python train.py --n_layer=10 --d_model=768 --n_head=8 --n_kv_head=8 --head_dim=96 --d_mlp=3072 --vocab_size=32768 --activation="squared_relu" --norm="rmsnorm" --norm_place="pre" --norm_eps=1e-06 --positions="alibi" --qk_norm=false --attn_scale=0.102 --bias="none" --tie_embeddings=true --parallel_block=false --extras=["local attention windows", "hashed n-gram embeddings", "skips across layers"] --init="normal" --init_std_qkv=0.0224 --init_std_o=0.0 --init_std_up=0.0224 --init_std_down=0.0 --optimizer="muon" --lr=0.00967 --beta1=0.95 --weight_decay=0.013 --lr_head=0.0048 --warmup_steps=200 --schedule="wsd" --decay_fraction=0.34 --decay_shape="linear" --final_lr_fraction=0.0 --batch_tokens=65536 --seq_len=1024 --doc_mask=true --train_tokens=769100000 --steps=11736 --dataset="wikipedia_en"
Each number is 128 + 24 x the weight over its row's rms, rounded and kept within 0 to 255. Layers, rows and columns count from 0. Numbers have three digits each. The size before them is the row's rms in percent of the matrix's.

# layer 3 MLP down (transposed), 3072x768, rms 0.0705, rows 2925-2958, columns 0-95
081:162123107129128141107152171136120101164118144118129154122109100156168139113115122141112132136102142152152122147094145120098133149179153109153099117089119128143153156146098177136132134162120104109135097175094127106167143120159098163149105111155148159103093063109138153199143165122133145082
051:114090166137131105141149163112107158123137124113138073131135111085110113124127142113114123099087129169100125154153124135110140167125157124140156095090116161114094127108119116075154156128089118133116162128126115096107149161134114124169115129124084135081119108131162093094120129152144179149
128:117098104124134132126119123105109111137103103080151124129116121132160090117137136109118158144104139106167134114114143160102153115131062162131125125118140095108098107107090101114123101140125108121125124167122159118146099090146188141150111163155099103123168108096128124114101137114135115120
124:160127100102112107133131084179117124148169144115112142132152095164119098100116168084142111135146116154114153148081148122113110164155115095171190147111108103108121143145100102149102139136089094111053130139091131154120128101101131112151140149103091108114112137136126132140123105159178126130
078:137128110120100116144122123117080095125116153116152140113137107090121087136173156101123137129178160196151144102168127164133124125132137135145102200096125131094164132138128119115117140138107169143115106110134101098152132094138153109118109173119121131125152147103132122100094193142106178109
077:122112144091109143114134153115168120124146102148107124152116136134195123137135122129145126126124139102107121140144144164111128107111151102153142140111148107081115130084171122179134107150101166102162083146172118121133138139109079098130177086100153146095114121129114121151172137165144159140
123:126112158112112144180133116087114099117112152112140102123116119087101122105137104133096167139142123138119102177173129136154097130122111092085080119168062105113146166159086120161124120171146128176115092124161119143106138116133124128188116131096142144122161102144111115138150093143132133121
043:155110121110150172128133170119123115145153164097114111094166144144173118129148141115151124113125139062103094083114131123110142153123147175127120112132144177156111165130099135108143126152132114114168154132125146159174071120131070109096113141133148140158116117159147116145146162110116122109
098:138098114135077161107122112121146166108131126140146119115174135146117120104161160120132138131112144112160166142175121121143140123138138141113149157141116146136125086145165134152088142147115151112128119109119090149141159126164079151147152132114117123154119122155091140120092075140101131095
016:121117118155133130076114126132105126130146135108149096137140116123131123122128086131130106148155140115144167161133107109128112133150162127128133131119105120141114136136164145120091132130095083132121109129139111155129164141131141105139075121131091112105143152116127144158130129118172132130
110:110094101081154126139121125184140143149134115166129140104109126105126125101115155101066090154145091109118157166097144138132095120115114150141123134136124140161101075141098133125076151126131110130135108128087120147109129180141124140135133110142101115111129123136149113126118145144156076103
115:092125126124106115164101116158156098105158152137126116124123124101110154148146120119086105155132127136112157115128102176123127124180130129142158103142103122167180129143160119097067141157148143120115131099155114122135130102093102115132149099154163094126132096156174144116107117112167161108
115:099143137149120133134158106119137098111098128096127115137133149089121133122176126124174120102065115153145116174167127143108108105181112135137146143158104116113123110159106146112165178144130127085132141103138132120099127155115080136097094086118133116103111169139136121144115129100164141155
127:143112128151111112096149108129132109122124113114142078136091118130120130137136148119159114128116101106117153123171176099126140120123120129116105140138085096052116138137122119143113173173102104130126136147143093152120152088124102106156081167128121130143128123143113159158140139122082152121
107:111111070125150127132121075156169132149173127170115132114130119113118132114084129084106162144143158135110125126080115108105128140112119098113075101098083110125119134083127123089154136102130086140143130114166124152166112160107141135197159164092104144134124106142161129110141094106112169089
092:137090098150152134140119116104125072116137119121156120104121118149098131120116103156101132143107132115072081143121116144121128121128116108126159176139114114112068152107121144116145144106143130091108100134127169124133125110112133118122124117135074107150097108114121124126122156130141151125
129:134078156112114135148118108121152114124150142140082116148130126125104146118133152151127138110127084129121135056135136095132107113105129145112134147110109132137182089181131096155120168172161115121113130148151133196169095145142158104119080114064099108135119140168104152169120063162120135109
020:145073125171147125115154135117076114116129168124151117140149171111151139170103079197113109130139114158120192093126175134109111110092131109121134138152135142072108155116123103151108113158132150184151089086116144065137149090133112103136146159169155123134138126101090119065128128081119122115
121:092152129126087132143134129078131112093162123061145150115076169090136136152104154063092134155144168139147112150140129134095160138096114150161146139124177134141151106151172132160122120141116097128117138140093105107095123111109164141117101112133094085176121101140139123144132134125069112105
082:108067183118131104115149130105130191157139153115128082120183143160107136160164097130146142078162110154138144110158158179138102190134144137135121134159132094160143115111132156083124112105074142123133098138107116125088130103171115104121111164073150132188131144165103165116129134149103110086
127:108161145135126111108193130166170098157116131127128114114135103128159154162162123146138086136085118114165144119114110114127122144119123127137117091143137083074114101126099131140125151141134145126134138150161116125167154142155128079148146085124120124125134140140134137146169098079162148126
111:178117129093108159129129127055107121110111122141091155130139130174126143071165145135114117155143137109072126157127174130084141108139129157125138147133128130177133181138164114118169088146135123136122100132098128162118141142130163136139173110144124116126128132139150154133102174162135179128
115:139129157106134108145081180159136123091127171135135127162127126102144098073102162133116131125117113160134197121128111112117097162107117141163121135130144094077119149141121138143161089097134126108136116128144143124119087129112118126123119076174130169132087164132127089153143151163127131140
061:181145183121062121138159167123135163124088150182156123155099100132104096105126141134105155140115106116130129179131135158129128120145134097147130147113152136075116089094138143122121095115186153191146105133092153131153115115098092114138161138133120080123161092093116150104130148142080148148
143:123121097155141145083129141132119113173147156124088131149139122154130151146121134154079119150111101128075124139136155131092149130157143115124101149118168080110143060158142127140114126125140094127127116152102134145112150108121103153141114122096101148118128145093139146102142111167145131103
016:120077083108114131112154130067075110138092094132134164143110142155113102098146124134117142199115148097123142181138120118119107125176129135099131129143121117127144154131166106098125118153119089153063139127149097177171123114170169117153153119095115114119122118104175081117176123126157125114
068:118077131067102170105137151106153111136138117101151117107135148121100094183142143117074145100150132124104149160084136132105181136125117141120161109127146092118136140100141129130150162135141118122126125099119155130140154179072081105106107120112123123123122127123157124137146138116111156141
027:140125117163136135152104108139171120103156148113158140154158131107127124135087122145150130120092098080122120121113088125145140089144145096137106090142145122162132100147116169081093136153162124160166096100160152123120154127180093103114130144153120115089129107117128134090092178100122118115
136:147118115140097117108143135133104108103128137132118131135097101117170116140157109123133167189104160123098106149126134111126106206153102120119141126132135117142096168122158120164144089128101135133181139119081089141154103132107087111154122116142186111152106122151158136143152125157106130142
118:113174130144118130098173096139130141116118121120136123136114114131142085128148126141142124114093159167124124099087114106115130149149120146119120176100165108150150148144112130122126121110138112139093137109130133103111095092116089145157144160099132152167119113104181111122112154103105102098
128:125141087109107149127110149111075133141113163189099133121171115129124101147138134124083153092140121112107142088121153109129087117100117107123113129094110141118099136161129087128099146145091137112143111141128119152095125134174144120138104116138191127138120159127155143133113148097131114151
106:155105138114149145140114122133156150123123162135159108140114128153139109123143126154147171114135159164121099112157159179137112146140120098128140103128135110109107125115148102148102129110170140157138105148128095146145101144142125123068165135174120127142175131115138117131085140146124147111
111:112111095174161146102135154127131144122096167113139144077129111091122117106146113136142123112154126101163127119128157145130128127108104112089097137118107116074118151150119116138144114151136117095144146117120107161148162100102109137144072170169157115156136135133153140135163090133160145125
064:168112104106151165137128094128107119112093119150186135132120150085116156086130111129140118121163155082128168109153143148123121166170126109133137165124149155107143099158127127116086124124139172153167093117126104114132193150103164161105105126148147140128125145152128154139126075141138135109
# layer 3 MLP up, 3072x768, rms 0.143, rows 2926-2959, columns 0-95
051:140129146161156115142130129109079101081125153136164113111110102105101142086135123138141110118180122143148117132121144144152115141116112106119149126113139080102158123114163105106103165145097138137166115151093120133148141133136121136167148154108123092078082113141125146128136093145144152123
129:155133117121134141143152147116099122176157126159108166144074134122162124183122096061133114130184109150127113082086128155131169136108147106122122141099123110127076143108092143138120130098130153133113173140126147142133142081167087106100128123157130117145085140153125127125145093082160156116
116:141146129127158153139132176135139127125113119136128125099115098123113120124066134158087099138131169153107134113068120107106065099059121124152106152115158162123135124106107125108158123120077099136133146082126119152136114142107124151119096133120141115103143138117149111146158134135165105092
082:137140118100122093156073122114145128143148087148149091132120148126096135155117110113178094117126176133145148144132103169171109102076077189139119138132098119100174135100100111145151149103107108125135092122100144155097193132135138138110167132180119095146171153119151175133160090110129125132
075:167132126134110170123116118115091160143149096108147137094122152103131111085132133100129198090104152151097164129141127088161117102120138115115134090149161149084125105133143115145144094067157110136100147119122154087103139114145110122123140110132109127129092150103146088089122168121114097138
118:106119177079125121099154165121143131146147127141104140158157120107137125146039096098108112139095145141170113159148106138146165105116081154122101124136124180136124121147101120145106140126124112142120118155130133119109106107163134171170148085117108138138140139136134119143158123126119129151
047:152126137140104133124076193115114138144125119102124122149116146113097182141109145123168115116133076132140119146118141119136134112169145157143088158120076133117102139123142082147162129123155132109126137184150126140079135091066135190141135120143126175123150145099143143130121152125113102141
104:071137155149109075149124063128113103103146135142128093112100114141133090118146138103109159099077113131132126144106137150116124098130098110134117147092127174155157143125103138111147110117059091146111118156084075129133167106119117164154155106166103091141128171153155118136116127141084145127
019:124125124120145128146079101132135123112120161114107097151146128131127106154144118126138138131119079128081127107154139137129134060122143137122123164175106138118145121127136188110140190164152124139147117143097152084156142146162104125127121118122110158137109132076105173151121109134157114079
115:175112116195135147122097099147120125133138137126148141097089110083120105132121131088143133109146162124127114107113092112096085124141136162155122134112106122074113158128106164095093130122102141158134129149109114138130155117104158088169090161147170114128103142113124144141091118132158152107
120:133093170071135112123113108151166120170157139120145097150099142128126110126124098135135130129110111191126120118115122098160131127109145115083109136134118144119133126133098151179119111125122108169125156130132145091144135085102121118094150134120110105129137171166091158121151115093159141146
109:185101103099082148145131107128147120139111151117158130141165127078121156124087099088118149152107171113190131097133164128143152159104145123127168177111148134097145107098160112155109082098127107119110168111128117094113180133130135094056124131104124108166156159131116145073184119163162139172
127:127109123133143104150102151125127105146083122117115166164090132099119116191103123148113152142119184137148133155153107148122083150156139146152100161117134130167094150135077124110162142112125147153135144115149138125145130130179156135108128137114162142102107083096124133120141097092107132133
110:156103145119125130148121133121142152108122175136118107146124084108078115132142142119111123133146131084124142141112144155119063095101125149079099105126113068120112117111146107120098134141142142096150145118148107142189162182103139115118094144116166140110131133132141124197177119154092095147
104:152131137143105130094105135114148124119141120074154160145089132125101153179108165149139154135103119142118122175102160107110166094135111132143158131105102121186175093108130181092130120112088132093104116126129099140130115148123116093115096114131123147089138146133145118156127134124150120126
129:124149170144137167135126099124118125120128104134147182121065120131126143117133126075137085132146125107129124127104139139101149120148141165129115168181150089154107136101108181109099141091106141136116107136089090110165130134096137155112131130128122124153101138131132122101176134082114130120
023:137120121133149134121072135146154137131123139120136142087115097149114146108153108141134102128147136110109129116145128073104130115150136133115166069156113107124152131143124106134148114102105101114068108111130112138137131140132125095108192162143090135160110122117102121130078114119123127099
121:130133144092113099134157151168101117074151148138105143147145147177126131149125106108149122166129122137140089144131118145082084116144113150132155157146152109096135110101171125129114097129150157161114184094152143129133086158144111105137141069121126142086156111100137151117162132144050171117
094:128122163131108098101123137120097138114145159148124122123143134109136093154123170138132118158121198163136129116069108079138114128083115177136102159097116119110105131145143120167122145128142173086149120079151145163121159112110152158156184168132122133133185116123053165117108122158107165096
115:104120145154133129175096173168100119105128118131124126151175170152156127180161113146131066150194136118134108120120125143165159148163123137116169099170123097119066117135134127121110172110142158068129114112132130124129085115145121137143120122119098090104154161082139133129161114118143110114
104:121161157089163108122157121154121138133137174154149120133138133069127146134144129147116133151118128119144167097135131130097152135101100117111138091158097157150103119137140136094071127108124129134157119150153159115127162077122116152145143131116138111110181154139129168132155138127071152129
118:117117140135155109145124107090122153146161089125128124157167149168143137151149120135108109105127136168129103121067116126095140112144146145122109116131115125159122147128143132125100106133157114168107139159131166171121138158080100115147088122108129135123088094145121171106132071156172105118
062:094121127173139125147143121129085111171161159140141144136184157124116127076132152104110101108134101130139129141113122122110109140143154144146134086105126112125127135137087116123151146115072107119141119157122154094129156120135142100161113125131141153123151126166126140086119106143146140135
144:164143073104137146117104132110111121126139069154067130135114131132116161133146195090171091126119107122143115142121136113180086122112115119145126115106098096129127105117133151138122113141159091103158103112133164112151119092117112126077146130158116115156180142139155103138151158099148150123
019:153140143145136131120139120123145111132168085099100144128114120125122096144125099109176140083150093114117105112090121176171159145132133108113117137116146139157117184186088168139148175141138138141157189163183141138099115163173082097142140154163115161138142152163110097165126125148109110157
076:150112165083121149162127117165126136125134154139158111150131124088127151123121158128076153111135151140095136131118083166110160117132087114090108168109141129144126149158125052106144135133111102119125140123106097169143142101124092138091113132159124145119097139134159116103105143132137154126
027:128153124146147175221138093156107095142158093127118169108152146051115132131105130110132140091106144092155129131134131144137154107125120133137126124131125107121120120137110115116122115131110083136090111177088174096110170140156101167114160157175127146122149122124087137129111131130137036111
123:081144123126148088141123077151082152176091147113131138146082138097139162101167129096093148131121160136146135107108154117162136132160092162119095112156153171129121147118099121115119069112122117150119127140115122129147119121137130115121125119114169112100144115105141097116153142141125095123
111:124121089160145123099109113157150137159151108108149148116094114142111180154117162102129135129153146113123161108149086137086155126138156122144154161193187089184159086116132095098112116141117144122145155107146161117158096126122112097104141180106089129132205131111127103118144123163118130121
122:145125096111127112120115085131145100102111119115103152131129128132111177139117132078130144074158121163129134118128103070112145082157143102154178115099105130133122160132131144123105109121105155150147152147111130131062126097114069116139148102129098105092094156150073158154102145133161099158
094:128184135113150158149136134137092147102130137140120133104123139133117164157104134149122142095106111126112136124099100133153127123101159130116068129104171118092111135077107107129135141155100075144084182111116191119162138155148129115100142142124112092134158113140115169143121116108135112133
109:143139103150180086088119133156101117105098094128096109139171123132103115144141116096127124099147145138159142113120097124155121136128111154164148098154114082135136135181109148142147164143133113137205145098091138143143123123091113172103155135150113121147132145136158139114169102136123155150
075:094145166187104120113146115154140096135140140134128122127150141130152146146143157128110132135103108177103110155076079135142129129115144087115130131091108160155117155106123177159118153180093097100141109151134124143165124074122101129128134153123094078106120105175122114114141213084129122114
050:134147098145118119120137143103152142118171110153095113167186130113131132177096126134081145121121102088118145137134127133128143125079096148113150117141115116149112115101139120145138096149106137128132141139124094163124112100137114117105120154162123096130150144110144143153094097132129123147